Weights of a small GPT-style language model, trained from scratch on English Wikipedia: 9 layers, vocabulary 2048.
Each number is 128 + 24 x the weight over the matrix's rms, rounded and kept within 0 to 255. Layers, rows and columns count from 0. Numbers have three digits each.

# layer 5 MLP down (transposed), 704x256, rms 0.276, rows 60-196, columns 96-127
088074100140156139167122144157132099107100130172107120106076146121130101127183106168177127091101
100094108097100146137109104101156116134120151164169149170135125138124092151152117147155134146169
132139138139085092126114128123116128105113163131094121148150126135131097116092188140126101113120
157143118145104139127118146143116087131153114133100154123139108177108138108139150094104103135157
118115123063113133112137135146158114075108117160164145119146132148107157107096141170129124131149
097092132130135094115097143101103097114110150110127136132151125201141105091103117115146147094126
109116132152136142113150073121101151107157153112128114117158135125110108123116164133160118135130
123155164125103074117143135114119166119131126142097159086149116060155118106102103155105140126124
143114140149149092139168136160125105154190127131140111128126125126150125156165140159144169117140
078110110136124111122123150125122141113123132132154112116113127151135082110113135143139129095149
126121123103134170094142178128131172139105142099111161120102173107098096143137115142139116115118
157122114155137138129107107116131103113118095138139139127125146144163107119137112117142097133147
150119099127145107117125111137114123082121104119080165149133100130132138141129153133088128157115
115151113155118144125111111134065095132150125136136087128165118149147096123130124121143106145114
159115140110146147174121115118110106122130138103172130150167102103096080132105163178130130092109
125115134115161139115132125129139145150142150109134136140078088123125105153094121128132129133101
133141110143107149105103108160120110130147135152115115087160128107138115156159148127087146155163
176117141153154133159115139133123120134138123108121119151129143178125148131105106157133127101134
151173158132170109114109150123122123160162145137140109144098146126155102119114097100113149132127
160133123102166130116165104150131104121066123118111100091104122115128120123116145087184122134151
139136123132146121098079147135121163120119102132105130154105124114105145080146153100109104142115
151133121103140149140118102103115126119128159136171078114095107117124142123150107123137158162116
104138130157136129143085137153151106098130170143112125120154131158076108100166091146159146126126
142135119071133148132117128151127167118103163123124130182103124127152127102114150130140097128141
145116151131124142141144082134098105118130141154159120119085150109158103113160144140164159107109
111096173101083124150123131121092107070134128111108159098106171098119127098101137170093176132115
150130131192163118115123137138130116165144120129152180155140149100148109178116157121116097119162
152155127148105113130145130131138140109113130123076104153135117144138155116139106123127095110119
163102164089124135100111140144113135134155150055141121136170132159128117135153154079153083140160
123160114130152165128112118123092128116138136115136117104121152122172173100144099150110078138123
161150140111150141116129120111121119123116142054118142128133152140124088129105116133128160155122
171145134105104163129112137138129109155098140134128146128126117144166147094093125134148118151126
123130137133124139148136083128155163131118103151143149110094145137132098095134122158172117149105
104141137153112148097142116117095135120107139098171128129169151117114115161113114130131109120176
184095145130136117141125110145129175176177161133130091123139153095109172129117147161126131170149
146134145100144168130145147130162092122099137115150133133155091116109127133136115141149164184128
150147095093133135168106140097119146153112112176142112103124158095129131124116148137105119161089
145157118145131094145088156109155103140080150125127115144138105108109125086109124148135130116088
140132099171152112098084151142094142093109120136153128063126102124138142165106137156155157126097
108157137120118103171126108116090137118124084155139118109111152140150144127111135188134174159096
109124182127127123106119097159089101094119114159144100080156116116102126108154100085116147141128
138138132128118134145164181119150103149120160136140095134153165105107190147100089124052132111075
149150107142111151105110133100115111141107133113110145124090126130149128175085141107105153110131
113134085137133131103096111112129127077136129139119131103136202149142172128148161131139114128142
151114138133142120119094077122117115130110148151148156076118140136119160115121132108087116095117
127118147109106122086080113075151083152075133160124087114126159104124068147110129154111185093160
097101092090131134095102115137084123124107092131120115112138105101151150121149168139101127107139
114159127119126118161098155160148162116129144103121146090116158164148102109144147134110124100127
154158161137125133124168081109108150139113164112143192145112172080126111102136117141119069096168
125116099124119116160136159156127165128113120147139144172130135099126120101102149129150150129163
102118153164135128116121094121159147133125098099175142109150132154126135123151165133132114106155
161161161146111131133100146135105171126156176168127165129122138139138149133149103119161098132144
147121154148151121165084165161145112136125090121159143133149100095119121135141159150197122137136
138155099154153161188120098110126147128157131160137144098103151141098130109101148130159120121146
143134101112199158128104131133163140110136134149149139120127106120154143129133111151154121095126
087151119103119120106105099132172138141110151144125149137113134177125098116146139119080141198097
132138143099125160125142161138107131133117111123122072153130112096177125138171146135104134146165
111137127111168105114145140137140138119161149162120121150133105103112171162163133101091084132155
085140174141102155133121111133114127134106153141168138157141139123139135168138121158120137131120
144126107130130118102144126134128111082115124111140132097140145116144159147095112172137140110144
109119148088156167145147134157151128147105106148151149116133184110094120128127097140118110154127
122138109111163146158088097144151063121152106107150112139115167083164091157084167126129113114120
071151139146125125112142129126131139111135136127099150155130138128145138122171116127138086117133
118141084142131144095101168103118160140120107168122119164137119132125148133122136139167127118132
167085130155158114137148105145143158113121138123107155155175135185119090127137141132110107130122
137145125113132115102117108124115149139175151085134122085099133138171161118098117161167101133114
145119171096167126140142144133091039139133131142110122064164155098130130078110118148108149160087
149115118149124152126105165138110113127096119128098117124135116124176082127121157107169135131093
118176157119100123161147175103108135139132151099127157133132150103127102133108094134200104109078
143154135144134131168100141115164095134101095128141118121141124105138151118139133077151137147128
096130157113098183123081099114101093119131128121177174128121118150142110117166129093134072105133
103119166147174144124122090120114142147152125110120120123124108154125100156120146141141095136115
102115086170122158048149161142093133071106139108119134115163131112107145115128123122150156124136
178122163136137092106111140164146150080118167163131129107115131108126117153107139160162154147131
124098121111132136126130172091131095153087151112116136163101113124121137114125132107144147122158
102167171100114151167145099113092143110135140136135147154162137165153126126170144097099111140123
112115124040130119119203124074143118136115120124151165138101130123153151118121125127120094148145
124110074140091130106137112057115151135131135126154144126133139092138147129131125130095139087119
097163165086114128152104152120117180164131156127134126181185121100123108139114103116133118152126
075133132140083084139115142154169146104114124133147075146138140151145146178117102085132100108147
116123153150124098137142149116118121141131166141168145151079139116137102115124114134129164104148
100132144128102152111120167128165196115122145100149143131126139109124136138144142120085121125123
131159141116141110131130097138132107082119139128159148122118150119142108111097137120124084147146
108142141106115094100150099113101142105124130110110117124167145078119110163132128101150115148127
154107104142139102120113167155137131115140112171166142084135103156157109137120139123141149115122
130100142115114125100104120153119112100135130130120158137166136071106124123107126134169110108139
140112104107077109083123137129127179100106159173093119118149104181112131140080104152164100128136
154111137121105119097086153146096124146141150101153107152091082154120090109142129117148107127117
150133141145170157136089113202075135124114193107098123149146153171158168130125197077119147116165
103100127171147132118128120135116155140141141140118130153135129133155145109114113100146118159095
095138133150134122109119149131135122131116159137137143111128119085183149136117086108150153098117
169147179109143144179116117105147114143110116107130086136141126149123076123106154123109105115141
135118140133146114151130090134157121146130077127104112114118121130139120131137105136140123084119
141163101108138159130121082138148092164130119144115140110132124183139099124127142099152155101142
187104126153141142128137114131126131059120155109148146123160189149147095077137178126135107075131
126134128106111103106118153103122115071109116153138123123152109129126144094127148102128142101113
143099165123122155105121102100155141130111147119144097150141152151121111126127125105121147109156
126152154148160099074132101148109136108162077110079136131133117157118101116119091153109098115113
111130147151182110156105156128097144132114134150095156127124148115151092122148088123086143124130
133164148146117128173129196142101090126114097158112119163124146170122125122144140145125137138145
139081132175119125112112136137121106101108129100167171143111095112129159164120133164094131180101
133113141131122088152118143140095141174160109119139119156126119082130162144120118114184149105104
163114143147144113097152122119134172142133048135134193143129141101151144118147147093043131082100
154098143117136095128105095149117121116139080133127147065165150117158114134141135141155118117131
118110064138163197099124100095152131075139138132138143089117097143188125064137169124093120124139
145133101149132133117164140152142112140121127142136127104138126089161092133111155138084083118073
105106126129087113080122144165126111132095102143127130092158177128048122114138137135125162123127
117095146151103139127156164065090157115126126091150112122111136149160150118094111153153151116115
123142138086133122106098120093109142136146101159125118110124141113119106171147126114187223126132
154115145147160125132139119111150095142100095149128128132133138144140128129109110072107117112122
096163153118134106127105140152132071189151174131110158096143115140120094130149133153118105114143
146127127139184072145136095172115119102142110132148142128137167145096101135080150168137143093082
120123166078099128134168172154060105140175186139131097138095117126128117114128098130076102109149
162116130125147139124092102125102118189109149123177169149105150118124136103110133142116139134151
126116096109161108108116136092166150172097156140092140115139074165086079133156103132150204099129
136151147107118176096164135076124122134117157140085152128126118148108154125172172109147115093104
100101162150137096119190050142100176129141153147141117142125125130070095128151146158121110090142
070156071157138104117103152106103128166128134132166112145130093140155125165117132142135157146122
121106117111156134133108131109176156078130120103147177157133120143134108087148117132113103130107
118113156137126112091159097099134139112100153126137158149117141181084160133113109128188120162119
161153093104133146146107108142116091127146110117122140098121149126090142177168131133128133110145
100103099058122099144121153152144085129144108128095119119082133139101117143154078098142154096123
112135128126142114143177119125125168114113124116111137150144134111125130113121164131163082131134
092105112187154119095154198143143168135117171155118131133128117142106120167093182121123139070147
101128148103104175125090144155083121130134110165103136101147111175138125124168131129159120091121
070136139130150122109142160120131118124071126151109156128034115093115134157146072133142112125082
099138167132148116155164137138163142140110143134127186099113109146113141143112083109119156088102
156120142169112110146123107127181094149132123101092119150161120174129098121104134174126179122110
116160108099147143124100142140143139111138120146121138172110103103126159135153160126133106115135
115138128094129114130155120135135157162116156120114142119126146189142111130130119164099122135150
106099098123118169112185099149115098143089151138090136114086134096087140137160120099125124135149
158139127144134145138139154141149118147075135129138132150169155140116125174116113110157141105107
220153144124145131078130112156139109093103167150137111137145113104088116151076142155138111122103
139141126107130184152093084129117136122080146150123117170134139166117101127122156160086111130188
159133150086091158143094118088091124101104122127159115119137104150166136101162140140092105042141
148121153169133148120158144096153127118138170134128117121159141107149118140089093088136072157086
171113168120142137136139157123158137120128125116122161098137116138103132121136115177162098140145
# layer 5 MLP gate, 704x256, rms 0.295, rows 61-197, columns 96-127
101094114116128136159129113079137119101116106152129148099130138128111129107144149129126125130141
119101140194184114136104109123095104120145134137104138151108093120173109100112129163133122114132
134140110127119145149118116153153121140149153093155151100111151112111176145087139101108134121098
113132138092118129134134147136161140126135174228172115111154129135122185087114123084157091152110
176128145149142092108186135139171124107160128134113126111115106123131096114133117103151098139131
126166087089137103115114126136155128150109109140141130048111106124122116143136159085135117114112
084112159123133164109109084067146063084079151163147108112134196138165117146124130131121118146108
097138142150152154146101127145139154066139131156151100124155155098137115147165147117138139139160
152087187141127109156136140152143123108114135140126124158145126110135085129119180175146145099115
136148147129132139094102120121137125130109121119124172102105139111163138151151116128089133128129
156143119148147091121102123149143144110135119190156119175106122174134141090118121155160099108072
197145149053153127090090102126134133105176138140087092121142132132141106118129104159104171074130
097146114133089120107129198105103134097131131124128130153122149114104092112158095127053129130132
126120131148097127101102120169152114132107121129118121158078126130150125167155142140123080128104
122131135088142116143135123101131150131115149106126122136124125136117131156081164150096134155136
124092153116075103092125100126114126136120128077078137160121118089114113116124108128111085177126
121132172121114162150141165163083137170184144157113086121121169174163102140119128128156137089136
134135149122148115150114123150147130174129081157085171169102098104140110111097125120101163122153
140123178161127145188077105126114117088134122110146117116098150131159163091134116160122174116107
139166128109108134108166153122135161082130146122138157111108115133113146111111131112128145148113
114106114120096104122116135132137136112176119100111136113114138167148114140085134132103117137110
119110074156123128118121141172108147121136131102143129115117099131130141132087125125097134120132
131129145123148102137092220098145133129118181122130100101154139093076159121136144112103153128132
119156133129109123143121125111114109137155133152141102139152130102146144127152111091114104094148
111153140139128131101130102129123125126115123147098165127103113153118077090141087094118093141153
066146142099136129146144163127127134117105116113114141129173135119123143149112092140112109123131
124124136135120120119129100173127158121128122130086122134135122146183132144122147129132160162154
081122103127120153109133116113097131111108057129137136147205149145115124138121092122114134106114
110129119112144149123132110152116133121175124123116106130095124128126105133142098145130075121091
130153127141127120131120082149132158155096142095138135144105124146141144124131105123067143102127
160111122116106122094155164134144109150151117115119123142116112143155141130110165117135135108122
133132106140179140131114141093111092091135131141112122132137107134126112126076127096138130107134
131128167076132144133100085112128130136096125146138131116100135175124142143121107206128166157176
175140114138145102082090131084073174104183148127160159109162107089132195124173154157090167127167
141172118183117162122109102168128126149130135148103091152115155094109079179134154147102092137118
143131082126087130132098149124120120122135157161121093143108121142138171115125133109128146132136
127082120109127085133129099105132126140129169102127143133107132155104102111112149112151154156079
091134150119127122123103127170148150166120101095103080170164142146102119103114130160142137135137
120149136070150130141161115126119107144126185105145118112134128116145173191102129164144178115139
142129099131139120141159140176078098137136149140109123137121124160135129146133116121106110123125
144142151144180088138190125172141086120094100162132173141124146101152108119134117143126177141137
126129151169108126180127153108161127162130104132112107126109143125084141091066093150137120185115
119125169105156130121150130155073130166149152108120164153142156095132128118112111142096139145131
101152142110141137137129140183145069139149122129141124142123162131147143135146117100146152102107
132125118133137143140135083077151138123103111120166110103140120130115099092088137124124109148114
101189138176118107149155101119144111136116158111171186134137131133120105124098122112120117142111
168163124106121129149125125112088092115141136156090140117146129166141153106148127159114100126117
100191110172108100132095116160135111139122127165151189119154155133129106104120119105154132069199
114105134115159105163125132139122146157124169108115133095099101116075129124107100128098114132101
159108120168078110127139099098121130126108139108125141143148116131190168116124118150131111109145
139132136092133133121127156129061121141102133115151142139114133137113129114121118131157117114113
089124153152100191089144133143097100136114070085123117128095183126119133167144129117151085137125
115126125127094134143137098159173113063145162138153167138129124137085128126114113148170129147123
102140120131082154142122124121101088107155133110136101093135118152109122110142115120151154162129
135110139124176174142123166143139145130126115172110084114106143120133149141129138150122129110107
093113161128120150110116155108103139103142097155096087150151138148170170159130104097090153101121
103143126107151116149118134157126119117153139164062143099122158167150098177152130098102185154108
103108152164115127128154102105124147133147142127158177145126142145110127079131142103121154130148
142148102093118103092178131171141111096170118119157120112094147177145185123137142111179125100116
131095118118123181108178161165156090141178165131148098183102115116127129152129084119107130135113
132124107114138129151136159100132173127130123142132166125153147131136104141144102172093092128152
149143163159102087138125110140150173136140146167154123173109138146128123128148108125159129131118
166130107126139107102106103118117141129145150135124115118119143110166116153135114110135080113116
106122126103117114099125092127091167105121125110111107101139139115094097161199142143158130116126
127171122126122104149078126111087150145128151108135113128083094137154140091092151114147147141105
114138141105140103107111090176106125148139137133137123136167117129142101119143156116138111184094
131074148142152127153176118153089119155150129124167107110093069126120110117151169125128087092117
129139118148085123108121149111118209114153127111148128121141106105129148135143157138121156120119
160125143114169123142082160103132135179129190112111176116137168127190110146120133124124175147102
119127134118125123102155113139176138188078113132167118136105130113113115151118119142136125126144
133189167105159108092134075155093110124128133173162144126147162144122148078113106086090111134135
162124130075161092144148112103137131108128162154176131076139170084117110077145141077110148153124
095150131090081100126092097146129108125129149129099155116171116127120124115160129135118116119125
154119140109120120115165131120175125131090133090063126100167144063124159119149161157129123141103
163089171142111127116125102154206169139161070122107131118118165155108166140097136129087126159138
124109091138094131133173132166144125174108122127166180127143080106165174090153116086108121141148
131107111147149139146119121121134161121111147098131105115114131123123123118089141110139117124086
072111137102109144163137105089122128136162175122142102155140132132118105169163112113085115129151
099160135142125137098078118113141121089117154126137132131118162094146163115124175128139154161101
139110155121135136140160153134126177133180129142127138125082128108104096121126076126110118132145
135065107149124118112120143101141128125109142154146135127092105126130141099171131111124133112142
124123118120117161121126137130139084129143143124127143110124087127120103138126084133120121135123
127179158144135131167112137101154055086151129106067124133114114142098147141119159152108115105131
105146099152165127120116172124103121088155132175131115132111131134137133123126184088154139154080
122191130154133161119125109155105115149135144156133142141134141149174155143158153131103155141104
108169105111193086137117154101144166135160139118116155100134137105133124119121086151084153098100
148121162092136104100127135140117135112135121102122148125086123147140141130161122130140108081098
110149113136126113141096097170155115084110143147115122148139175123170099117101095130175160127123
134142115107128138112125138095095156121145159135120159146109140123095122145111129149136154159082
102125139135111145125138094139088128140104138143120156092147124169136098189154114154117121137132
098099092146115129111117193092159087136122125155130113107145130155078151085130163129123155071189
153109143149160148109129123147120111137118143126061085072105138152112100136152146123084109086093
141125118101134134104120120143129127116135125099100154114121099131179120107132165121092134145181
135107134111128134125154118112153144138093143197141122129116131135127172115120129171156130102094
141123124138131136131131112126096163112144167101137059139142125106114129106139163163185163161165
100149126121179135132162125143160117117163149137096140109149089131077114117094145106112141106107
148135138105124084114108104117136142122116101143136128110125099151103126125116143165141132133110
143094068078112123094174145123119160142161113148151124125146136122119163114140188151140111128132
173110109099132103147111110148147098102150136166103110125131122142195156126122149152122133117151
118115160139110104157147127092108088107152113158114103153101136143133069142149140120155146111104
116164066146149094187131150149093179138126124140120181157087129127143097141117080108074133171149
150069163164134140132118109128160113099161128133132102094148134136147155131108106111058113115115
120105131127102158135103097100092109136132180138149125130099096099132120107140107162123129134151
151120086120117164120112108137074102088136140110158160131109117155117183123139129094124105133167
133123117106134121124137117108152118149156134137130134135120099138139116140155118111109135122111
088113141109120121158120142158119089111117134129130120122103140121143134151120118089118126103096
119139150142110121073123109125130152051118090121147159166146116131110158100127139092118099126145
121110122114137120161096105149115117143107111102136127135070115137089134123172158096128126168109
098110159099152145133149126108161097097126116062121162118152105133077146167148157115103137130123
113111160146183126134121126137162100171151129146165133119080111161097168125124120122109107078145
097143139135134131155137165132129101123101135138103102130100102154076142141078067140127108156171
100142116130152132117105100182117114116090107117106138162118156135123130137139130093144107116089
159094155119099092133146131097139122114128176089088095130107137175156121156157109084133140144113
087170103115165105143161154123089096162209093147135170163130119148132113090149137097131090158137
133123137113146123103149131152102099099132161091109099170109092085140130163148111155120130112135
097125136070139114144113112117108133144082143068090146130128140135123151123160117116146106117171
131128153092145138080115140139102111130139119113089110143120139178123102148175153179136135088140
154134120107140148120089134117138145118077106152155114125156122103184116150113172166108152143171
131138175099124100103108141112144128082113087146164133131114106120120127143139130102089164118136
121141149125134130093110120115141119128165149125137083148124155110111117173170139128138116133123
132113130126172116121122129138099150089103145121120114100053124122167119147086117124101138151116
099158116098158138161149131162118112150112123139128125132134125158139133119125119135107156109125
174114140165106099136146075174112102155094138136157136141128151085134164147169144145121115139125
142134107153145129129153134101123153088134141126140130143118104132156102127136152134083105163120
097145072182136139155117107158130160141152098129129113115150149148168121153102116142170136101140
118125121122136142125112128145151116142148142111106135120104165115154093111147131114132135133092
098081121126114116110103129145152124134119107115132131145081107122137113100128121147105152148144
137121144096119117076122141171179169133158111148102121155201168128087152157174114153153124099177
141158130094125150130106092159120141105134121160150147137180133146144120085154183116148092081102
102132103149128128081140107096128151115114111142147141101077150128129148145112119157140108133124
143126111112173106136133096119168117117135103156124127143160113152091129119109118104127102124157
105121126112115156121102133101123125118121079126157146119152143112143106171131113143090137148133
135089112134158113094123113106115118120137119130088136132130113152114111137137128106152121158111
112090137128132107170092106118132122093151086142108147169105111142106103177148148123161109097157
124107145111157127159126153121042124121114113138142133134123095125131081098113102148145116084112
123111092131101132151132139110128143081127077144126109133112132098109089157120079108144164084069
152141115132157098172119164168093143130141089126141131101123121132146112143122145084118088092107
# layer 5 MLP up, 704x256, rms 0.302, rows 61-197, columns 96-127
177142170146146100106128182096127144137128140155095114129119128142128121106163152132122144131123
139132200116116129133148136111162106121112168116152107135143123088123140101101132127140178111117
128130142095141094149134094127123127131106178144132109120106137116107133145127085121116157112093
108145141089104103127114143131145141107131109118111122145124142121109087104112130125134109174091
132158121108104140135093088120110096176157124132126156113121118152129139132133157133143140151090
103177115152157116090161161179113098096146129114121143121103105134090087087134127126103128132154
132085131133137141137147131143131142139164149158123125141172104128096120111177125171170118136140
138098104109106090117123101141137191111104140123137118171146150160137120110118169129173136114129
198139177136100188100126123163141114155136093139128058128189170092174117159139134124133121070101
138186137145138090093148153102112118114165100085109111132086121125139151087117086140145108112104
114114108116113105133133133074138126131137137162119132125122120106155107148141123111091135128104
102098131148140143110124126100147120134150122111180122122133174109073097110136146094117102134109
116113145135135126092120122103108138180123121110129144074148101140138104128098151074116139090150
143118115152107121099149126173094126135127139124136153122144078119142129127166087115158092138097
134086104096096167110147098125098154123136137142140129124121081113186140112146132174142122111148
161127142105136137139121156152109151128116083089160151142115117113095120139073079114120115077105
121158129087144132102117130158112156165111124167116150100089095135154083105173132096154073171112
114140146093141124163107089082147129120133118110132134133156096125118121165104178150103112122104
118142129106096166155126174111160152103150093147138116172059127079143152153140114086113103111116
141073125143140135109126092134146118157149090127104116110127097161120105166139156128115113119101
110076164143123070124119140155116129106148167145103128089150108145123141125098112121135123099133
136101141144164121132141101176158114144113139126139096086093174144149146142131118123162147155151
116114147190112115166163144082125156125147105133131079113114084117101147134096136087095127159131
117141088112099130117107125161161140103122143111101096124154161141144179101104163135140154088081
107151091119167164122118107109089128178074127102101189170097142126110101129124138067099081115135
106151112133103155150129110134116159114152164170114109120086116103140135127151130122125145156159
085124108125136113114113127123122135120118122131145138127090125133121097097131089138127138136114
173128137132118122111118159135096142112146115145134150129146129187132116105135090163111091061167
086133132136148151139153105154165131130153148128137135116128083127140122135158137128161105152105
099132119110163124122097095133129122111120127170111162128161138114156152123101146082158124120139
129109124111208131077137120134109108110137125067108154090135109140147114129153110093141111106143
139182088146149111129118148117132190142173105113082110149156149130142112130143107118173103126112
146155152130160127158133140136129161107196130138138148135131141172119132093179103123156131140105
081145144149163144168128112126122129116124149140147135129126130089127108089114104160153142118140
146145086140128128195111134147127152146148151106134149110121169116146074159114133146091118148117
174131085197087122129099122132158120148134120136096152142116140119117104131147147134139148117141
157123098149127111177155103123101148131145158120124127123107147121124112132091096125122153129146
115106120110103154134127141134156128177143124129144107135140095111124128105092142086082151123132
123093166088135144171139130116147147110153135077086123090161119073088152144123134140134153114120
105190127129129114122113132117095167134116130087124174114156150131126131107134161130142164128087
102081112146117145153078117128095121138125163081116088139144146122112091174079101116160144148126
127141166148168082142120169141129098118109115156087083109174112132101116117109126112114120138163
144134147089149096141112123173097147086122096128147119124058108147149129120117120119080100145076
100125114144081137122191151127118129148127129113131122135107162094103093131166138141134180090133
111112146120128118145102111113150142077144107125148180127139124167128136110121126135137153139117
177153112207111115131121120141156098115094160112115166137130125146127096150116136130173143153142
128132138130112119115172145129120118095151164150152142122129097073096164132138147130121117139087
099138117111125152144124104163131104094158154098136153097148120158111153139129125109099129149118
144124160126101077069140161146109096151110105135107117112139146128131097139159100155082086121121
104118090106148114149130116139168080114159156109117083078133118129109152137145118095154152103117
068107123137109114116137114122171093085150113125096117137130098097141112134125159117122134136133
084131182140093132099146126114122107113110073124166117142151121127122109129166125142123104155111
131134105090160105107147140134154114123113142087101173122118105124129122116117113120139108137078
096117140126110136095146147137154103110100162140143109089093131124088115133111138117167150128162
120121134159163078108122117129152106139099139155154122160145110132102055137094146151147131113160
136120093109085110129117156103188119127107089127111108138143150107149100143148161122138141140126
098131119179129103140118116123130139148160116134123135135099120113065155100107119156174134118145
109123156136118140128117129140173123093150135123124122139121139152111127100117090164139153169114
151117118107110097141137151156133127120129134121160168102156153134101087136068169096170140154052
134145167127123144140108151078083129157121138146125142118161130095114134125111166115147122097150
101083102169109146132117088131078098131159119088167146135109164136158133149116116192118121140115
117121105164150116115168108097111134108139117112097132136134119091147134116101199118145128119149
130137130135126184133155132144161133131149122124139147121106134163103126110128101109144110150148
167122161161099139114090117064126129150138116108122134134118129121116130121098133104057146164142
088118101147143172122115142116126113128097115126113141184119114108148083137127138132124160114135
118086118089089085156115116101111118111117141144121100174112137160164155125134152144110146148095
151153153126162128136141115156172086135145133156105109149122172091146139202125133129180150124120
103120135093157124170149150138098108152136179131115152111124084141115095081089084116131140138158
183122163116108081146127122071128125093138135120129115128127140123156209098127135155116109132130
089168141105154121122112145136144113106125089118139175106102127139112170069145136163124143135132
159096162145101089134123134114132169118147184147132078145126110077108134107122138142134150170148
071110098134086188152123129123101140147117160140071147133160114108136154149089179140120171137131
176135123117127095133104128095106147123094113127146118139147107110082114099069143114123099132093
103141151133117113187116078188147171124122120152127116129130143124114121127088125143156113160127
137133135121143170133104108125111120138151140139152147117141112172108135147112114142086104150109
148161140135121101119163109131107116137134123168143158133115135160099126181132138100132134100132
124129116133201148103131140131133135124127173107121078133124149127106144117102149147128137133121
170156102099134127143147138105134152138166127168148128122148117076114088117149113142162092103130
086081147156127163139136122129105129131105097139159102114077140087177121192139139139115133113166
136142111067136107099065159163146094089131123119107182116124170081104115080133136149129124125132
175094101138154124088147082147112130114135109174069167085133128128146115101138198098143119139115
131162115106149126100155115098111105132152109099162127107133128147135122123107121115139121112081
089145150108119158114160101116073100139155097153128155148106118153098132114142093129112103087133
096144114152099127140143123143146109117152086116124143148145113137112094110138089147111139111153
131120128129155142116142146149161114179092134134102127121167138111124138128124133119109109177176
122101133109118137123127105154123159096118172161110091148123116112105129105146154144175115139101
075152137156138116126117141151131132144096139130131141155132133155095136127112153139137108163146
121127102119137148157127151097102079158159119131154116121117093080138130146141096130087112138141
136129089108138124132143143159122164119114113116115132146105133117124159136059132150131144109067
108111126113111098161121124110129121150195142133084138087139108116081120087127138093096137136049
118147148103128117150121152133122131147126144123143170147166125103074072095113164133146134148128
150140148140116072112152158138140130099120163108097099135140168114086116067109117136157130196143
169137126101126117152145101127110115142129119136113120122123120132110134144119136139105095126115
114171120138106152127141139121142159128125131133114119122130131119150126164100119149110132157096
125120154132160145137124152108117142136117138139107134111129127122103179132117120126147094124121
127145149155140113128133145146126154122114140108096151120151135102154129193090129091133105141124
093127130127154161130098125133161159149110128164132155138138162118103152178128117122165117120114
125155136100123101159132079096095068125114119125144117055138133091153123151151130180114122124148
095130104120089098141167098119088143122110120122116127137151133115105153118145119074165118154111
112104169145131158154091123162155087087142113093128132110128117092107126101072117166117100179142
130122122101165105100114125125123139131117100155152095101113142136132109074104083171116166140103
133110137134154088178175118086146145159116128132127103141099111126143136142139110124154108145125
147123132103131096131092156126167137093117114116136119177139115083123130174126142149145154085142
125125079146117135113141132152121139105088155114105171102131122144126155116099119123179187130131
111143130119151143143150105154124104150121098115130097144113206132111132064178134103133109112112
112125125136146114125097128119163123114096126121134152110054130097195138099140119107121137138150
113157110104154157111101065136157129138147171136158119118122188130111123109156118109122117116143
106111132136142163104125115119138123092102103123130124130097135107133190085131122145111098097131
099114109161076126117130110114133077102112127141144103150115125093128143136117168133123134137140
145128094135116140134139139132061152118142144117152111123132124167133152141167130145087145089079
118147130112126120163107127122113122131110161138138170105085138189066139115120118120116136136150
124086116127144090151129109137166123092152125137076134136123146111123117117094143137138132109155
149112169157107125121133120097125110112113118198144111114136128093125110104136129155136129114158
094112163149081131091103077086112087103113132061138087102129138131105157126127099115112134121084
118125170120134111091140136113165135119138090125117118139141140135159102131098124131126122132130
119085144128111128103168124137124115092129080164146148124121164153109146132098122117116148134140
147161116129156115157139130122136146145135094146138145123116121133162098145102152159172101142126
144120117115209151136138102130115112128111157158174087117139098122156079142100127140114171132149
134121117102118169129112108159164151131133088156123109107156195130111106165189144115138151120169
166143168152136131110093137146143143134127117088128133143112148134157153103159113161162104102136
121094108110092134141135136145149112174150178154094159151163136135146171105103071135110152133084
148119117155095125139092131117143126123166138163132122130133106108147157169141155157155101136167
178098132126152147127162136155124117110080127128143121160139120146147119139141133141124116149119
142135178163126126097161119080122150114135153097107129139148163160136106149107119139110101143089
150122135132124113137127152082143115102117163089093166132093134087096117130123074131077102174103
177104125186126158132098109121104141111112178148129132154114150102143117140133136122130120134095
114113157145176098149118121106117152142142119131122176108148118094114128129115117088141144136143
116127077074096140139153115163138139103177130143123149151129175130143133126067116124119129134142
097102178129103129114108162133130163134150125176118127171182103115112155136123153152167139143101
119115167070109122102136139125151115123108120184146152132135113122129130110150124112198128110104
081146109122155114122118095129110142154142183127125156123110140137182110076088119120090085160154
116125140144105112117128149138078095132164185120097080146141097165168120129116160138119114106141
115121139147108111119143174136143123125151149146114149113110118116133107116089118139126151171135
159111124125133105150101135137135128111108126138161120159130143195129110148103130171112137133122
102118154140157144150109132106129087137142091165099152141115071140139095101139153148120104127100
090177112111174131086155109124162147150142163121109133127131138108145117136141141135117144106164
137139123120139148158168092086122123164082092143103091139154133160152119124142091135115163130104